{"n_layer": 17, "d_model": 448, "n_head": 7, "n_kv_head": 7, "head_dim": 64, "d_mlp": 1344, "vocab_size": 2048, "activation": "tanh_gelu", "norm": "layernorm", "norm_place": "pre", "norm_eps": 1e-05, "positions": "learned+rope", "rope_base": 10000.0, "rope_fraction": 1.0, "qk_norm": false, "attn_scale": 0.125, "bias": "all", "tie_embeddings": true, "parallel_block": true, "init": "uniform", "init_std_qkv": 0.0296, "init_std_o": 0.00507, "init_std_up": 0.0296, "init_std_down": 0.00293, "init_out_by_depth": true, "optimizer": "muon", "lr": 0.00659, "lr_mult_up": 1.46, "lr_mult_down": 0.7, "beta1": 0.95, "lr_head": 0.00339, "warmup_steps": 200, "schedule": "wsd", "decay_fraction": 0.573, "decay_shape": "linear", "final_lr_fraction": 0.0, "batch_tokens": 65536, "seq_len": 1024, "doc_mask": true, "train_tokens": 569800000, "steps": 8695, "dataset": "wikipedia_en"}
Each number is 50 + 12 x the weight over its row's rms, rounded and kept within 0 to 99. Layers, rows and columns count from 0. The size before them is the row's rms in percent of the matrix's.

# layer 13 MLP up, 1344x448, rms 0.163, rows 530-592, columns 168-223
098:54 36 20 42 56 60 69 46 51 42 51 43 36 38 43 49 31 59 48 43 55 61 57 45 64 58 57 51 40 43 44 62 82 35 52 58 69 53 38 73 38 44 64 36 58 40 41 63 53 60 44 72 49 41 41 59
103:62 53 32 43 37 48 42 56 48 41 38 44 60 33 44 56 84 55 45 58 41 61 47 47 61 43 57 50 61 64 50 47 74 52 19 59 76 58 43 44 61 36 62 27 65 42 63 56 13 40 65 45 36 67 48 62
100:51 48 50 43 27 31 45 35 47 69 30 37 53 45 38 30 49 58 45 53 53 62 70 48 61 38 32 29 53 42 33 42 56 45 39 70 59 48 44 46 54 57 58 85 51 35 50 45 49 41 57 57 36 53 52 45
105:50 47 47 36 54 49 15 50 47 52 29 51 55 79 34 47 70 53 40 50 49 37 48 50 46 54 56 54 45 46 51 60 43 34 48 54 47 52 64 57 50 70 47 48 61 47 56 59 55 35 48 53 54 53 53 62
095:44 53 55 54 35 61 51 46 55 47 70 46 52 49 42 20 44 54 40 48 32 54 56 38 45 57 59 43 41 43 76 54 37 45 49 49 64 61 48 49 47 23 49 26 52 34 52 50 42 45 40 33 67 73 56 29
099:54 61 51 68 53 28 50 63 53 53 40 44 64 31 76 64 45 57 55 51 60 59 41 55 52 54 57 51 48 30 48 34 66 42 63 50 44 61 48 38 40 23 35 55 48 61 44 41 74 40 72 52 40 42 57 61
104:60 57 56 46 43 44 63 45 74 46 41 45 35 45 62 56 46 55 67 34 48 47 56 51 45 44 71 90 39 40 48 51 43 65 26 71 26 32 46 62 43 52 37 41 61 62 52 67 30 56 58 44 25 62 31 37
105:51 58 84 31 40 53 60 45 46 56 62 65 43 63 49 62 56 43 37 41 62 50 50 32 59 55 48 60 47 70 64 44 58 54 50 54 37 21 49 43 74 34 33 44 61 53 53 55 53 47 56 41 34 41 72 36
097:36 51 42 69 40 39 44 65 40 51 47 48 44 42 69 54 49 62 64 70 56 59 67 52 71 60 60 37 59 47 54 75 33 39 77 44 38 47 72 56 56 55 47 60 50 37 48 63 74 19 51 38 70 57 38 63
099:52 41 38 67 22 29 40 56 60 52 64 48 52 50 62 42 60 59 45 54 38 40 33 69 45 36 75 35 41 73 31 48 64 37 61 26 38 37 41 51 49 48 48 43 37 31 65 35 61 41 36 68 38 45 62 36
102:46 51 46 62 54 51 48 46 55 42 61 44 43 54 41 40 55 56 60 38 52 47 51 52 66 53 50 35 58 69 47 35 27 65 42 62 39 51 51 60 23 31 36 40 44 45 34 82 52 37 55 57 37 72 42 53
094:47 55 47 39 55 58 41 57 38 46 31 50 45 35 36 28 46 55 43 33 45 44 61 69 47 44 53 35 63 50 38 51 47 36 50 38 51 50 56 51 77 40 45 49 34 57 41 52 50 62 30 48 79 36 41 54
097:64 60 42 31 16 41 45 47 61 72 49 33 60 52 35 61 21 32 54 64 48 59 68 49 20 52 56 43 55 73 45 46 50 68 31 48 57 91 79 65 49 41 34 48 62 29 57 51 61 60 59 52 57 52 53 30
100:41 38 40 56 07 44 47 63 59 55 65 45 39 59 61 52 64 54 46 30 22 69 30 35 45 48 42 28 59 46 56 72 80 35 55 45 59 68 49 44 47 23 57 40 52 44 35 64 52 34 62 57 45 37 56 49
091:41 63 45 57 67 65 46 53 73 27 68 38 44 39 36 75 53 43 65 50 56 42 70 39 54 46 42 56 50 52 49 44 27 60 56 44 51 29 49 43 48 48 64 55 43 32 61 62 40 45 22 38 79 38 58 55
102:64 75 55 41 57 42 31 58 53 58 57 62 44 49 50 59 58 48 61 26 61 54 65 37 28 50 35 58 45 37 71 43 42 45 37 47 53 36 66 43 54 53 53 50 61 57 50 56 38 39 54 65 61 16 54 33
101:54 39 44 77 74 52 24 63 47 46 46 37 45 44 46 41 53 62 63 74 39 36 48 33 54 64 38 56 47 30 72 56 68 60 40 64 52 63 22 41 42 34 65 67 74 38 41 48 55 47 47 25 42 42 43 41
101:53 50 58 39 50 39 37 39 58 38 48 58 62 43 54 69 46 33 33 22 70 63 54 41 35 47 49 57 58 64 50 50 69 64 40 65 38 75 56 63 30 47 59 55 38 43 56 48 54 23 34 58 55 62 50 66
103:42 66 44 64 55 46 56 68 25 63 16 54 45 74 68 45 41 80 61 52 49 25 46 56 71 62 42 41 35 49 36 47 53 41 49 47 50 62 65 50 79 54 52 41 52 44 71 43 53 53 56 60 46 38 40 53
095:49 64 46 49 47 46 58 31 36 59 63 62 56 55 34 46 39 52 52 53 41 33 41 54 11 62 28 59 65 55 40 33 53 61 52 43 51 36 38 64 60 67 35 54 50 51 35 69 37 31 44 45 30 41 77 32
095:62 61 48 36 54 39 54 51 54 45 58 38 38 72 35 70 48 32 57 40 32 51 71 73 72 59 41 35 68 61 41 57 74 48 68 56 53 68 52 53 43 45 46 60 55 50 37 41 39 66 79 20 56 48 42 61
098:26 53 39 57 63 54 55 66 33 33 64 48 43 38 56 57 59 62 65 55 43 43 44 42 27 63 55 08 44 54 64 83 53 40 51 52 44 63 51 48 25 43 52 55 45 45 22 47 60 58 54 43 48 46 57 46
097:47 45 46 52 13 40 42 77 28 60 17 42 49 45 56 74 26 53 63 55 36 54 51 47 60 46 67 63 60 55 46 45 61 34 47 51 75 39 51 53 73 52 46 45 36 40 51 63 53 36 48 66 29 61 57 53
102:41 50 60 38 53 54 31 38 62 52 42 46 60 33 90 48 52 45 41 34 39 36 26 50 62 56 31 52 37 59 53 62 46 40 52 59 50 58 35 70 70 59 46 61 74 67 55 35 50 45 50 37 53 31 52 71
092:50 60 47 57 53 49 60 47 74 80 46 45 33 57 40 51 50 52 33 51 43 47 41 48 63 66 45 45 52 44 55 39 33 45 52 79 71 77 39 59 45 56 33 38 59 40 26 66 52 10 63 68 63 42 38 51
099:36 65 53 51 62 51 79 48 46 49 58 40 68 52 30 42 58 54 34 51 42 51 40 47 61 61 49 64 51 63 42 64 46 55 65 53 49 56 61 23 59 37 47 40 61 37 27 35 27 65 37 52 61 34 49 47
096:68 64 46 30 38 59 37 40 56 58 37 50 39 99 46 76 25 49 61 75 30 66 52 58 42 63 61 52 44 60 20 34 62 71 62 47 48 48 42 29 31 58 46 57 47 53 40 48 69 43 37 61 40 44 46 63
102:39 47 59 50 65 45 53 71 61 36 65 58 35 42 76 28 52 40 38 35 39 58 43 33 58 66 49 48 41 35 44 78 55 40 40 62 38 71 48 51 28 61 43 35 36 34 46 46 63 60 27 31 57 55 33 47
099:52 44 65 61 21 38 34 32 42 29 34 41 57 67 40 43 41 50 39 59 66 59 55 62 45 51 46 27 58 52 45 49 51 75 43 47 63 56 57 57 57 37 75 41 65 54 65 37 51 43 53 59 38 59 61 53
105:37 56 34 42 52 64 40 39 56 39 63 48 45 42 46 53 44 58 49 03 35 37 54 54 49 57 51 49 48 44 53 56 57 54 59 58 40 45 50 41 73 47 33 35 64 46 31 54 40 52 56 47 67 45 56 62
098:51 44 54 56 58 48 62 49 45 42 66 39 65 61 59 51 50 39 54 42 61 44 73 61 53 38 55 40 44 78 25 57 57 35 61 56 65 58 44 57 71 52 70 56 63 51 40 85 47 35 71 64 48 37 36 38
100:69 46 48 46 39 50 68 25 64 54 33 41 63 68 57 46 32 36 54 54 43 55 41 40 44 49 49 33 56 66 72 72 48 36 64 65 34 55 50 46 49 44 42 39 60 21 66 57 63 46 30 75 39 67 61 38
097:53 80 30 60 37 59 39 60 40 55 56 55 46 28 67 72 53 50 59 56 29 57 50 31 47 69 44 43 52 56 52 41 59 38 27 49 48 72 76 64 69 71 55 47 55 49 45 49 39 48 32 58 60 51 67 51
097:31 53 45 41 19 35 43 47 55 50 36 47 38 47 72 75 48 49 76 77 74 61 26 66 58 54 47 42 62 46 20 51 46 56 55 47 37 50 59 69 67 47 49 76 48 43 26 68 48 27 55 60 47 52 47 63
097:32 43 56 40 38 49 39 26 40 47 69 47 32 61 43 54 54 22 40 48 53 48 44 41 32 30 45 49 45 48 40 47 68 58 68 32 74 42 50 61 54 60 55 60 51 62 65 44 68 33 33 32 66 52 52 40
117:50 61 44 64 83 84 47 50 68 47 53 27 39 42 67 54 46 41 34 24 46 45 36 53 26 59 52 64 33 58 64 41 47 62 41 59 55 54 60 52 57 24 44 45 47 57 43 58 41 30 39 63 54 21 59 59
100:38 38 41 50 52 53 48 32 59 43 74 40 56 59 36 44 55 32 59 46 57 47 67 56 41 58 50 40 55 60 60 59 61 59 57 63 49 68 67 56 52 55 54 39 44 26 49 46 35 72 47 43 50 55 54 53
105:70 48 45 61 37 59 71 47 39 38 32 43 49 43 42 65 38 44 56 75 64 63 32 41 14 75 42 39 59 64 41 64 49 28 55 45 39 54 64 64 41 44 47 48 52 67 67 40 58 49 62 60 39 50 43 45
104:36 40 64 52 37 54 51 57 34 47 32 31 46 55 45 30 28 67 47 74 56 51 39 64 44 50 59 54 82 45 52 21 66 29 46 54 44 47 30 68 46 40 52 52 42 42 40 44 74 62 70 51 58 45 72 66
104:42 39 61 31 68 56 54 60 44 46 53 56 56 53 36 41 59 36 55 46 60 47 47 44 53 46 42 23 70 45 43 64 35 39 50 50 67 33 55 60 55 60 49 64 68 57 41 50 42 31 48 62 50 41 71 37
104:69 49 46 29 36 59 32 53 61 53 41 56 56 26 59 53 47 54 56 64 45 52 53 39 46 50 36 67 45 56 39 66 61 51 64 47 49 58 50 57 67 56 36 63 31 68 50 56 47 44 37 16 70 40 74 37
105:78 45 36 52 50 28 33 55 71 61 62 59 56 60 70 53 51 48 42 44 62 46 39 57 55 62 39 46 67 47 45 54 56 47 34 47 65 48 39 51 62 73 71 56 57 54 67 36 51 43 65 58 48 46 44 64
100:59 50 47 42 42 54 56 49 57 48 59 52 50 42 43 55 43 52 26 23 43 47 52 46 44 47 29 68 57 64 39 64 58 62 69 52 75 26 54 55 30 55 47 42 58 62 40 64 47 52 63 62 33 43 49 32
105:53 70 42 49 42 43 42 72 38 59 52 48 40 49 56 52 58 41 48 57 63 34 38 47 38 56 32 44 49 50 51 63 74 50 64 64 63 38 62 45 45 28 49 59 48 42 33 35 60 26 62 61 54 46 64 52
097:42 39 66 71 51 56 33 70 47 59 62 56 59 35 27 69 58 34 47 66 39 49 53 57 45 37 40 55 56 54 46 39 62 57 66 35 47 44 40 40 71 64 60 69 51 34 45 38 43 48 57 43 51 48 77 65
100:47 54 53 56 59 54 47 69 63 72 58 40 48 47 64 51 42 65 53 52 26 47 51 63 41 37 54 59 49 52 80 43 56 34 52 46 50 37 39 71 55 58 43 52 50 35 54 44 34 60 47 74 27 30 41 32
097:46 59 43 40 27 56 38 61 36 54 54 70 56 46 50 47 81 52 22 47 55 61 61 57 53 42 68 39 37 35 53 12 52 55 56 57 41 56 56 35 44 48 44 50 62 69 63 56 41 38 33 60 31 50 55 62
094:47 61 37 27 64 52 34 62 55 52 54 41 60 56 73 71 37 36 48 58 59 50 43 50 40 37 75 49 61 76 53 60 45 53 56 41 34 66 45 58 54 45 52 47 59 51 68 60 29 57 48 48 68 52 34 36
101:36 49 55 34 26 47 16 37 50 32 57 40 35 46 53 52 46 26 49 63 74 67 53 48 19 51 44 32 47 50 48 52 30 43 38 45 50 69 50 69 31 70 70 46 69 81 69 52 34 54 59 45 37 51 51 65
099:72 56 30 57 32 56 40 42 48 67 55 50 43 50 42 53 31 58 20 50 46 47 31 34 51 59 35 53 53 46 38 56 36 41 53 48 53 36 33 44 51 61 38 57 59 48 49 57 55 43 51 57 54 31 50 68
110:54 33 54 54 51 48 71 53 42 30 77 60 43 37 45 58 49 57 40 49 56 39 27 47 62 43 64 56 60 52 45 38 52 73 53 58 45 75 48 68 51 45 39 60 37 48 62 57 48 49 53 57 59 63 74 58
106:46 67 48 63 66 27 40 33 32 41 70 54 27 48 68 26 52 37 64 35 58 67 43 74 53 37 37 26 53 42 51 32 55 73 51 49 67 51 46 40 45 37 42 33 38 55 44 43 59 55 61 41 50 41 54 56
101:16 66 69 27 38 55 59 38 44 55 54 41 50 47 69 66 49 45 50 36 42 45 38 54 59 47 54 63 39 57 51 46 59 49 64 63 47 41 32 39 45 58 50 45 46 70 53 42 47 40 48 46 72 61 39 43
100:49 51 57 59 51 34 27 72 31 43 40 37 48 42 63 67 53 48 75 58 57 60 53 62 47 55 63 56 64 48 27 46 68 49 27 52 50 49 55 51 49 40 60 53 59 28 44 63 43 44 53 45 59 57 59 48
098:46 61 63 46 58 48 66 67 45 65 46 46 38 65 20 55 64 54 47 35 64 52 54 57 37 34 48 41 64 61 44 64 41 63 61 35 51 46 46 49 50 52 61 60 52 42 25 56 56 34 57 37 63 33 61 41
112:56 64 65 40 36 41 21 24 32 39 30 78 49 51 42 61 62 48 48 37 57 48 49 31 48 57 44 53 69 57 43 54 46 59 42 55 49 33 37 44 54 41 52 36 64 51 56 54 39 44 28 57 72 39 43 70
099:69 49 47 45 62 32 52 57 59 63 42 54 50 34 54 41 32 61 34 48 52 53 58 39 44 52 37 52 46 63 42 58 67 48 51 46 44 49 48 64 26 49 65 52 46 60 44 57 32 44 15 53 50 49 48 21
106:52 38 54 53 44 58 35 51 57 37 42 60 48 52 53 67 58 63 42 42 56 36 43 64 38 43 52 65 74 57 37 54 43 21 53 62 45 39 51 68 25 53 42 53 31 43 33 53 49 52 26 61 48 30 25 45
093:57 62 41 42 65 49 56 62 38 56 54 43 51 47 55 28 53 47 43 52 45 40 64 52 71 45 41 28 46 61 44 50 35 42 43 62 43 57 53 60 55 62 82 51 60 41 62 36 62 44 53 46 56 49 49 46
097:29 48 21 52 77 63 33 48 53 49 54 25 52 61 46 37 50 27 51 50 33 68 47 40 39 46 70 65 31 50 69 60 51 31 44 57 47 42 57 69 55 62 59 62 81 57 52 55 48 71 51 48 41 26 61 49
105:54 39 63 65 53 58 97 53 38 44 74 62 75 40 26 44 33 47 45 89 43 63 45 46 37 33 57 62 59 64 39 62 38 35 51 81 61 35 46 56 59 54 52 40 61 46 28 37 30 33 45 29 59 51 44 43
097:57 46 55 48 46 64 35 65 58 50 42 57 19 42 44 37 71 41 57 53 49 47 73 32 45 38 32 56 61 63 58 59 64 38 37 26 65 46 55 73 43 50 67 41 47 28 51 48 55 14 35 50 39 39 59 31
103:28 65 55 64 43 60 54 39 28 58 40 44 35 70 52 48 53 38 47 50 47 34 50 29 62 69 51 55 37 45 46 50 46 70 56 64 37 46 65 26 55 53 56 35 49 43 38 48 29 55 39 33 45 44 70 52
# layer 13 MLP down (transposed), 1344x448, rms 0.0295, rows 530-591, columns 168-223
099:30 47 71 55 21 81 64 56 56 24 68 48 56 48 58 83 45 32 33 39 38 52 54 40 50 62 46 51 39 80 37 42 39 71 71 58 43 62 53 62 34 60 51 52 50 59 35 69 44 49 35 76 34 22 60 47
107:46 39 25 23 59 53 43 35 50 49 50 75 32 51 45 39 50 45 42 35 62 70 51 72 58 39 53 64 22 37 54 43 37 67 56 54 35 43 58 41 46 69 37 51 58 64 43 41 86 58 27 48 52 42 44 63
099:70 58 46 60 43 45 72 53 39 46 51 50 45 50 77 54 39 59 55 68 42 46 47 65 49 27 65 62 56 56 43 48 47 52 60 60 63 43 62 47 37 36 27 52 49 42 61 48 41 57 20 55 53 48 54 63
103:31 66 46 57 45 34 46 56 55 60 52 46 56 56 41 36 68 50 51 45 53 42 77 33 50 56 71 51 47 47 47 62 61 53 69 30 39 60 63 40 48 62 33 56 42 40 37 66 30 74 53 30 53 58 43 46
095:53 63 22 86 49 45 68 74 54 47 46 37 38 33 45 66 48 50 30 55 52 60 46 47 37 52 40 46 39 43 47 67 39 61 65 55 42 41 54 37 26 35 40 71 46 49 46 37 44 59 51 52 64 75 52 53
101:57 65 51 16 54 45 22 55 39 51 30 82 49 51 47 77 33 52 26 43 50 36 32 44 41 69 61 39 53 69 32 50 57 54 52 41 41 49 51 46 65 48 56 64 45 48 49 41 55 52 65 48 48 69 59 48
102:70 51 45 52 43 46 41 40 40 27 53 72 58 39 35 58 40 39 59 78 45 51 51 48 46 44 27 57 33 29 45 54 35 39 41 57 37 53 24 35 54 45 47 55 49 10 64 57 46 35 19 55 64 40 49 56
105:59 43 63 39 35 74 72 45 60 22 44 40 48 46 58 52 50 48 59 39 53 48 23 42 60 43 59 57 41 49 53 42 38 49 38 40 31 38 50 63 52 55 62 43 45 32 50 33 59 37 65 68 46 66 42 58
095:82 36 39 29 70 50 14 51 38 71 61 38 24 39 41 39 51 59 38 37 35 44 57 35 58 59 44 56 40 54 73 44 42 52 50 54 42 74 51 46 43 45 55 37 49 57 49 58 40 49 61 60 24 47 49 68
101:49 54 66 52 39 56 62 71 33 41 51 24 57 58 54 67 53 50 61 37 54 57 46 38 50 59 45 53 42 28 29 43 49 51 32 59 35 52 56 42 56 30 30 49 74 46 45 47 37 46 45 62 35 41 44 60
102:44 49 37 52 77 58 38 51 46 60 50 66 60 43 32 42 46 46 58 47 43 41 32 58 50 63 21 73 45 53 42 47 37 45 50 34 48 61 69 45 63 48 46 42 50 52 38 57 47 69 58 30 63 47 24 61
095:40 58 49 54 47 49 42 44 42 39 41 61 80 37 50 58 60 36 50 40 56 37 63 79 68 49 69 54 45 50 68 48 40 43 38 57 59 39 40 58 73 46 38 48 51 49 55 35 53 46 41 59 53 62 37 50
096:29 44 39 48 60 39 57 65 44 52 44 56 53 63 56 49 72 60 55 57 72 66 41 38 48 43 56 46 33 55 53 57 74 78 74 47 56 60 45 51 48 51 52 37 36 50 63 50 61 50 34 49 38 38 56 70
096:51 80 62 46 71 44 62 39 62 35 57 49 54 39 41 43 48 24 34 50 50 59 57 57 33 51 47 42 55 49 52 18 58 57 59 49 57 47 42 41 68 48 39 57 42 39 42 58 39 64 46 59 58 37 41 73
096:30 71 56 57 40 41 33 35 52 46 34 27 60 39 55 46 50 29 64 65 51 55 27 58 66 64 58 54 61 47 67 40 51 52 59 58 32 42 57 32 74 57 54 37 39 36 51 60 61 52 65 47 51 55 62 23
104:49 40 47 34 49 82 83 55 48 53 51 44 40 67 33 51 80 58 33 52 40 76 52 51 53 48 48 54 35 47 49 65 47 67 45 58 40 69 75 50 61 52 61 48 40 28 71 68 52 55 52 40 72 32 15 60
103:52 55 63 51 37 50 06 31 56 47 62 42 50 11 53 38 47 35 35 54 62 58 50 58 52 53 65 61 65 59 58 54 33 53 66 39 65 69 60 78 65 44 64 64 41 70 58 56 51 49 44 56 65 54 63 49
105:40 56 41 38 64 40 59 45 50 47 54 62 37 46 61 60 44 50 46 59 63 52 40 69 46 56 39 56 48 45 48 53 46 28 45 47 53 42 50 57 51 48 22 57 41 61 40 51 34 48 71 41 41 68 50 49
105:39 40 69 58 63 57 49 46 51 53 57 45 53 67 32 35 79 70 55 54 41 50 66 64 69 56 57 27 50 66 51 51 41 47 43 52 28 33 49 42 60 53 56 47 50 46 31 57 58 50 56 75 65 63 48 50
096:50 50 73 29 48 79 68 51 44 49 63 59 25 45 50 17 57 57 37 53 53 47 36 57 42 34 34 66 23 57 48 18 47 56 53 47 46 53 54 72 61 48 48 26 63 59 47 31 49 62 46 56 62 45 69 51
093:65 44 59 50 60 17 39 32 55 34 51 36 45 75 67 61 46 50 64 43 38 11 61 37 31 36 69 49 61 54 63 55 39 62 25 44 74 36 65 45 55 56 61 43 57 41 51 56 63 47 47 44 31 55 49 38
100:54 44 47 54 57 48 36 58 34 42 38 44 49 45 40 53 36 57 47 66 48 57 69 23 66 40 49 53 32 40 45 44 54 44 44 47 46 47 58 38 47 45 39 43 73 35 57 40 50 53 65 47 50 45 43 33
101:50 39 50 64 40 67 50 69 46 32 59 30 43 34 15 35 67 31 55 55 59 55 48 40 58 48 42 50 58 56 45 38 51 73 52 35 53 55 44 53 50 73 31 39 47 69 40 44 51 47 55 34 46 32 45 63
098:41 60 35 60 67 29 65 67 58 45 39 66 52 47 40 54 59 46 63 51 72 58 64 56 26 46 53 48 42 56 70 53 31 46 54 31 48 42 57 71 53 52 47 63 45 57 57 32 51 40 26 57 47 71 55 46
094:52 54 56 56 52 75 63 50 55 45 81 59 41 43 42 56 45 55 44 39 55 77 45 38 46 52 61 63 57 53 58 65 55 61 68 35 38 56 66 55 26 58 44 54 51 53 51 39 36 43 39 55 60 62 41 57
101:55 27 52 39 68 54 69 52 62 52 74 54 47 51 46 58 42 61 41 52 48 35 82 50 51 53 37 47 51 28 60 44 46 24 47 35 34 67 48 62 43 53 28 51 54 59 50 58 48 61 48 61 32 49 56 36
095:45 58 58 64 49 74 48 50 43 38 42 63 38 63 28 77 46 70 58 35 51 65 58 51 44 49 48 35 54 65 59 39 54 22 43 50 40 48 74 52 70 65 45 40 65 43 52 40 38 66 54 49 66 47 37 34
098:46 67 62 72 32 37 63 47 56 51 75 54 47 61 72 46 65 45 55 17 57 42 45 52 50 62 61 59 52 48 48 49 53 47 55 59 49 51 59 25 35 24 45 58 33 64 34 51 59 49 36 48 44 54 40 46
107:30 87 73 58 50 64 48 57 46 29 63 37 47 23 58 59 39 37 46 71 71 65 57 47 63 53 48 53 64 42 38 25 42 37 51 44 38 49 37 67 51 44 52 44 65 66 48 57 40 71 56 66 56 58 66 52
102:25 67 60 57 68 53 62 43 50 50 55 59 59 47 60 48 51 35 54 46 57 50 85 34 66 49 46 35 62 34 46 59 53 35 41 49 44 64 57 38 48 51 60 57 49 57 48 46 64 26 54 50 55 67 43 49
096:63 40 52 57 41 57 40 75 63 37 29 55 53 55 56 71 66 29 47 64 61 56 52 42 47 60 50 59 57 66 58 49 57 45 52 50 35 50 39 52 47 41 44 53 56 48 41 61 48 58 43 61 40 63 80 75
096:46 49 50 37 56 55 71 63 62 71 54 53 63 43 46 30 54 52 22 37 54 36 61 70 41 53 36 54 64 55 63 40 52 55 66 49 38 41 45 53 48 74 49 09 49 71 53 67 47 61 65 55 50 41 51 68
101:57 41 42 48 65 47 22 53 28 45 47 57 52 31 47 39 47 47 62 33 57 43 36 53 26 71 44 33 53 57 43 44 43 69 54 44 60 50 49 58 72 34 42 55 59 61 56 41 53 50 66 51 59 51 60 40
095:55 54 62 47 51 46 44 20 39 52 36 48 54 56 44 47 58 59 48 38 57 53 54 50 46 73 43 46 49 56 60 66 42 46 51 44 54 26 54 65 35 67 45 37 68 48 40 46 70 49 53 61 60 58 49 31
099:77 28 41 52 42 61 43 65 18 60 33 47 38 41 42 73 64 37 45 53 55 28 45 57 55 46 70 49 61 45 51 57 39 46 47 38 37 70 51 27 55 41 40 66 47 47 57 70 57 35 59 46 36 57 63 61
130:61 40 56 49 81 64 19 46 53 40 55 34 54 44 33 41 52 47 29 61 37 46 43 43 46 56 57 39 60 41 63 36 47 45 45 42 55 53 59 37 33 20 40 44 49 53 33 54 60 53 20 43 37 60 51 44
101:39 52 49 62 62 47 38 52 59 47 67 43 47 30 61 65 50 59 54 28 52 36 42 37 43 40 75 55 55 38 51 36 55 52 38 47 63 57 48 48 41 40 66 41 39 49 57 47 42 52 76 66 54 34 62 56
105:45 58 59 62 41 47 77 49 66 47 64 37 43 63 53 65 56 55 55 41 87 49 41 72 53 43 28 63 60 66 40 49 65 59 43 49 59 54 57 57 57 44 48 57 51 48 67 34 41 47 82 43 58 53 44 55
108:49 40 68 66 87 43 39 32 33 60 38 84 30 57 45 65 53 42 39 58 57 76 29 42 42 53 44 38 61 50 43 36 24 53 44 32 42 60 35 53 59 66 61 44 76 50 37 55 54 50 58 62 54 50 49 27
104:52 73 19 48 51 52 99 37 63 50 36 60 40 45 45 53 61 54 45 40 61 50 61 33 52 78 58 28 46 46 42 19 59 58 54 50 56 52 45 47 71 43 39 59 58 47 46 40 72 34 44 59 51 41 29 60
107:63 59 28 42 59 81 48 54 43 50 66 50 43 54 54 38 46 45 54 62 58 68 49 30 41 67 44 57 44 46 53 57 48 65 45 47 49 48 35 65 48 63 48 51 47 46 49 53 33 51 63 57 31 59 48 66
111:58 40 63 50 54 36 27 75 64 49 72 53 60 59 46 68 68 51 48 65 49 39 38 59 60 52 38 46 68 48 47 66 55 45 54 51 54 74 74 64 64 51 68 56 66 43 61 34 39 38 35 46 47 36 38 54
100:64 56 61 46 70 62 21 49 60 44 54 51 58 51 41 76 45 62 50 65 55 35 51 59 46 52 61 45 46 53 41 43 47 55 41 63 45 41 58 35 50 60 63 50 46 57 62 26 45 48 52 59 44 38 47 70
113:26 14 28 49 68 52 74 24 59 35 54 44 61 44 52 53 52 70 77 44 41 67 51 56 60 45 57 58 47 41 52 39 36 45 49 44 49 47 61 62 60 53 49 63 63 56 48 39 40 72 55 58 51 47 52 70
094:39 57 37 58 48 43 42 49 41 45 45 33 63 56 44 30 54 50 61 56 54 54 42 59 45 64 46 68 56 59 30 63 53 27 42 53 56 69 46 54 62 38 50 37 34 32 46 55 50 46 28 70 46 54 31 42
102:52 59 23 45 61 34 34 62 55 60 33 54 47 54 62 42 72 66 46 53 44 44 62 49 58 67 55 49 36 54 54 51 18 51 52 63 61 51 64 45 51 64 58 38 50 39 47 55 34 83 43 49 41 64 42 61
098:56 50 38 37 69 42 33 52 55 34 62 30 49 42 51 53 46 38 51 65 35 49 41 65 62 57 24 57 40 53 51 61 46 32 40 58 44 42 31 69 61 31 44 49 63 42 37 39 44 47 53 60 59 65 47 55
094:44 33 46 52 31 30 61 63 57 56 45 56 47 48 49 40 61 51 52 51 60 47 51 44 43 69 40 40 51 52 55 52 58 50 41 55 73 70 39 33 58 56 48 49 50 62 54 33 60 63 39 47 54 50 45 49
108:51 53 48 33 48 40 22 64 32 47 49 61 55 67 45 65 63 74 62 59 33 43 42 57 47 45 43 59 65 64 48 60 31 55 52 63 47 54 62 42 57 53 41 53 70 70 36 57 33 47 35 42 42 41 44 56
096:46 44 66 66 43 69 52 53 38 55 48 53 54 72 47 49 54 48 38 50 66 51 51 67 55 50 77 64 72 43 41 37 73 66 47 48 39 55 48 17 52 62 38 45 51 33 52 36 45 47 58 58 47 64 45 17
111:61 54 46 40 66 46 85 54 43 46 78 65 53 52 49 66 36 47 61 58 62 37 65 51 58 60 49 18 54 40 67 60 52 45 53 57 61 49 38 62 61 54 50 50 31 52 49 37 80 51 68 29 34 42 48 43
096:44 58 48 45 62 47 73 52 65 72 43 48 78 81 62 41 55 68 54 48 41 56 52 58 48 60 66 48 43 35 52 65 39 22 35 55 36 40 67 67 49 48 47 42 70 53 52 32 42 60 36 49 38 62 43 46
104:52 70 47 39 51 45 58 74 35 50 48 50 25 42 21 31 42 55 51 64 40 72 52 40 40 47 57 49 42 41 69 64 42 49 58 59 69 37 61 73 59 20 48 47 48 45 54 33 47 26 64 63 47 34 48 67
113:50 52 56 61 54 57 63 51 32 58 31 50 38 48 46 62 46 58 26 40 49 46 27 34 54 32 58 42 27 35 45 44 47 56 30 46 67 53 74 52 53 42 44 64 39 65 46 46 37 44 43 35 37 70 52 37
098:50 46 63 81 51 30 57 32 63 55 40 41 62 57 41 50 54 55 49 53 56 28 31 49 44 47 60 70 42 63 64 49 59 57 34 47 31 46 50 67 45 60 48 87 65 56 63 47 61 68 72 55 33 45 47 29
104:60 47 41 61 34 44 49 79 48 47 54 51 39 63 45 50 27 57 33 31 62 56 47 32 47 40 43 40 60 48 66 50 46 60 33 57 50 54 26 42 57 35 89 48 67 31 69 35 52 49 40 43 73 46 52 58
096:70 41 36 44 39 63 36 57 28 56 53 39 65 38 50 43 61 52 41 44 53 48 62 59 55 40 37 45 49 61 62 26 48 45 48 67 58 54 54 52 56 41 35 63 43 43 60 36 60 44 69 51 46 47 32 54
089:55 43 49 34 59 50 99 26 46 65 58 47 61 31 35 34 65 50 47 55 61 36 41 69 41 50 43 37 44 43 52 56 33 47 45 71 52 58 59 60 53 59 46 57 48 37 58 56 62 44 74 60 65 54 51 60
097:42 53 58 34 45 50 38 42 45 62 45 47 67 50 61 56 38 52 47 69 39 49 53 55 47 63 54 41 74 57 60 53 60 33 57 38 60 44 65 49 50 43 36 65 53 60 44 43 44 35 47 41 65 47 53 51
095:46 51 64 45 68 51 45 38 29 39 51 47 54 40 52 64 42 52 48 29 36 45 54 45 50 50 56 54 45 39 51 33 48 67 42 50 54 66 52 56 46 44 50 45 56 49 68 33 54 54 59 44 34 70 47 40
107:64 42 76 59 49 44 49 54 70 51 38 42 43 30 65 42 59 47 61 49 84 32 52 51 58 39 75 46 37 29 57 60 62 49 70 33 59 44 52 55 55 47 44 58 32 63 54 50 51 66 41 68 30 55 41 45
101:48 41 31 51 65 45 45 46 45 60 48 71 48 38 70 43 33 47 64 61 73 61 48 44 53 47 46 41 46 58 69 61 60 57 60 78 49 48 61 49 28 60 54 63 46 35 51 57 26 44 72 33 59 57 24 53